Weights of a small GPT-style language model, trained from scratch on English Wikipedia: no biases in attention or MLP, a variant of Muon for these matrices.
Each number is 128 + 24 x the weight over its row's rms, rounded and kept within 0 to 255. Layers, rows and columns count from 0. Numbers have three digits each. The size before them is the row's rms in percent of the matrix's.

# layer 4 MLP up, 512x128, rms 0.0732, rows 504-511, columns 0-63
103:155153115148110148156100113164141135178067104089100173154125110096114157142134124117137105135122133100135151127127130119120128166165104110083115105145142138135076105128144127104118161097103134
088:103112159175131138167123169145136108117100073095150115164134140083099169124103119133114100082168127135093090132111107125156129125104103116137142136140090090070122103139102108112131153172107165
101:105180132142146127111179110152119174109123177121102091102122142173101108101093102143143160092131107127145142154133119120131167132092098103097085097075106128122115170095122129147148144147110080
106:152107144185125128158167147117144101172138109146119167133100144113123119113086145109128170087137139123161146126082165121156133140106138114146151137149140164128116147118122138088134139123096126
100:132173122097138135102103160141115124145124106117111133088154076169125146170147146090113108172101107194121140148119158149147122170111104127096136161130122097114122121126130145123114110124076093
110:094105141146109133135102114156099155104130148146159089154125132164098111149144114144135185149142088163074133119139107134116121151148130115127116169178115105099149120120097146125095130080152131
103:169147139116132124140067139107118134118170128141150079149157111110138117106129161120133150151101144100116148144125113133090152204128096147134133118171124123120171163125118092109093133182095082
084:109101162105120079142119179113137095110153090094141162130149110087123122108142178140094111126123070151111132130174162131112116147158119128116123137159185096116110127137121098123133191128142147
# layer 4 MLP down (transposed), 512x128, rms 0.073, rows 504-511, columns 0-63
104:143099132145144094139144141113161142156124105156116161092166163096075090160134127140093172171126099087099130096102151158133156114144107127120182095138120136113116099103094132106130092137110140
094:110063131143130113126144131128131120075126153067176148134124113168134089098125157097112171120146121078129101126140121115170106084114149139139130137106153106092131087101136127160147113126124176
102:122145115113133130162091141171120146146144165159094123162102126123126144154131117125121085149153146118096117121099130122132132126100139127079127124116137122112089167189138132128187177138122083
101:125083160159139147144157142138107128111138131113137141092109071161095142117109120133089132133148118135131105108129158121099164152101127118124123118162157111158139132102139130112132182157113124
101:095128104091155172153104156150141161131142117158110123160160101144113132131130123127138121085127137091114145152121113128095104117131111122075134128124162145119142137158120107080157125090110102
098:177131141141158155110143107145144150135119161124105145130145160121170142136116116149142124124133107128156118182074151109112135168115188130109060101118117117088077121095148125179143138134120150
104:112120111128112086132148141083122110139136138138118149121114130131102153161132142108156132133138115097161081085161173166152116118127155155152145154124130098132143105134100119153143101082168178
086:149097078124129121174144093139096156143135140097147122117074136156093152098120149084162156140143128081147129122125116182158143091136126115110153101111177088151143140150129137098141166134084117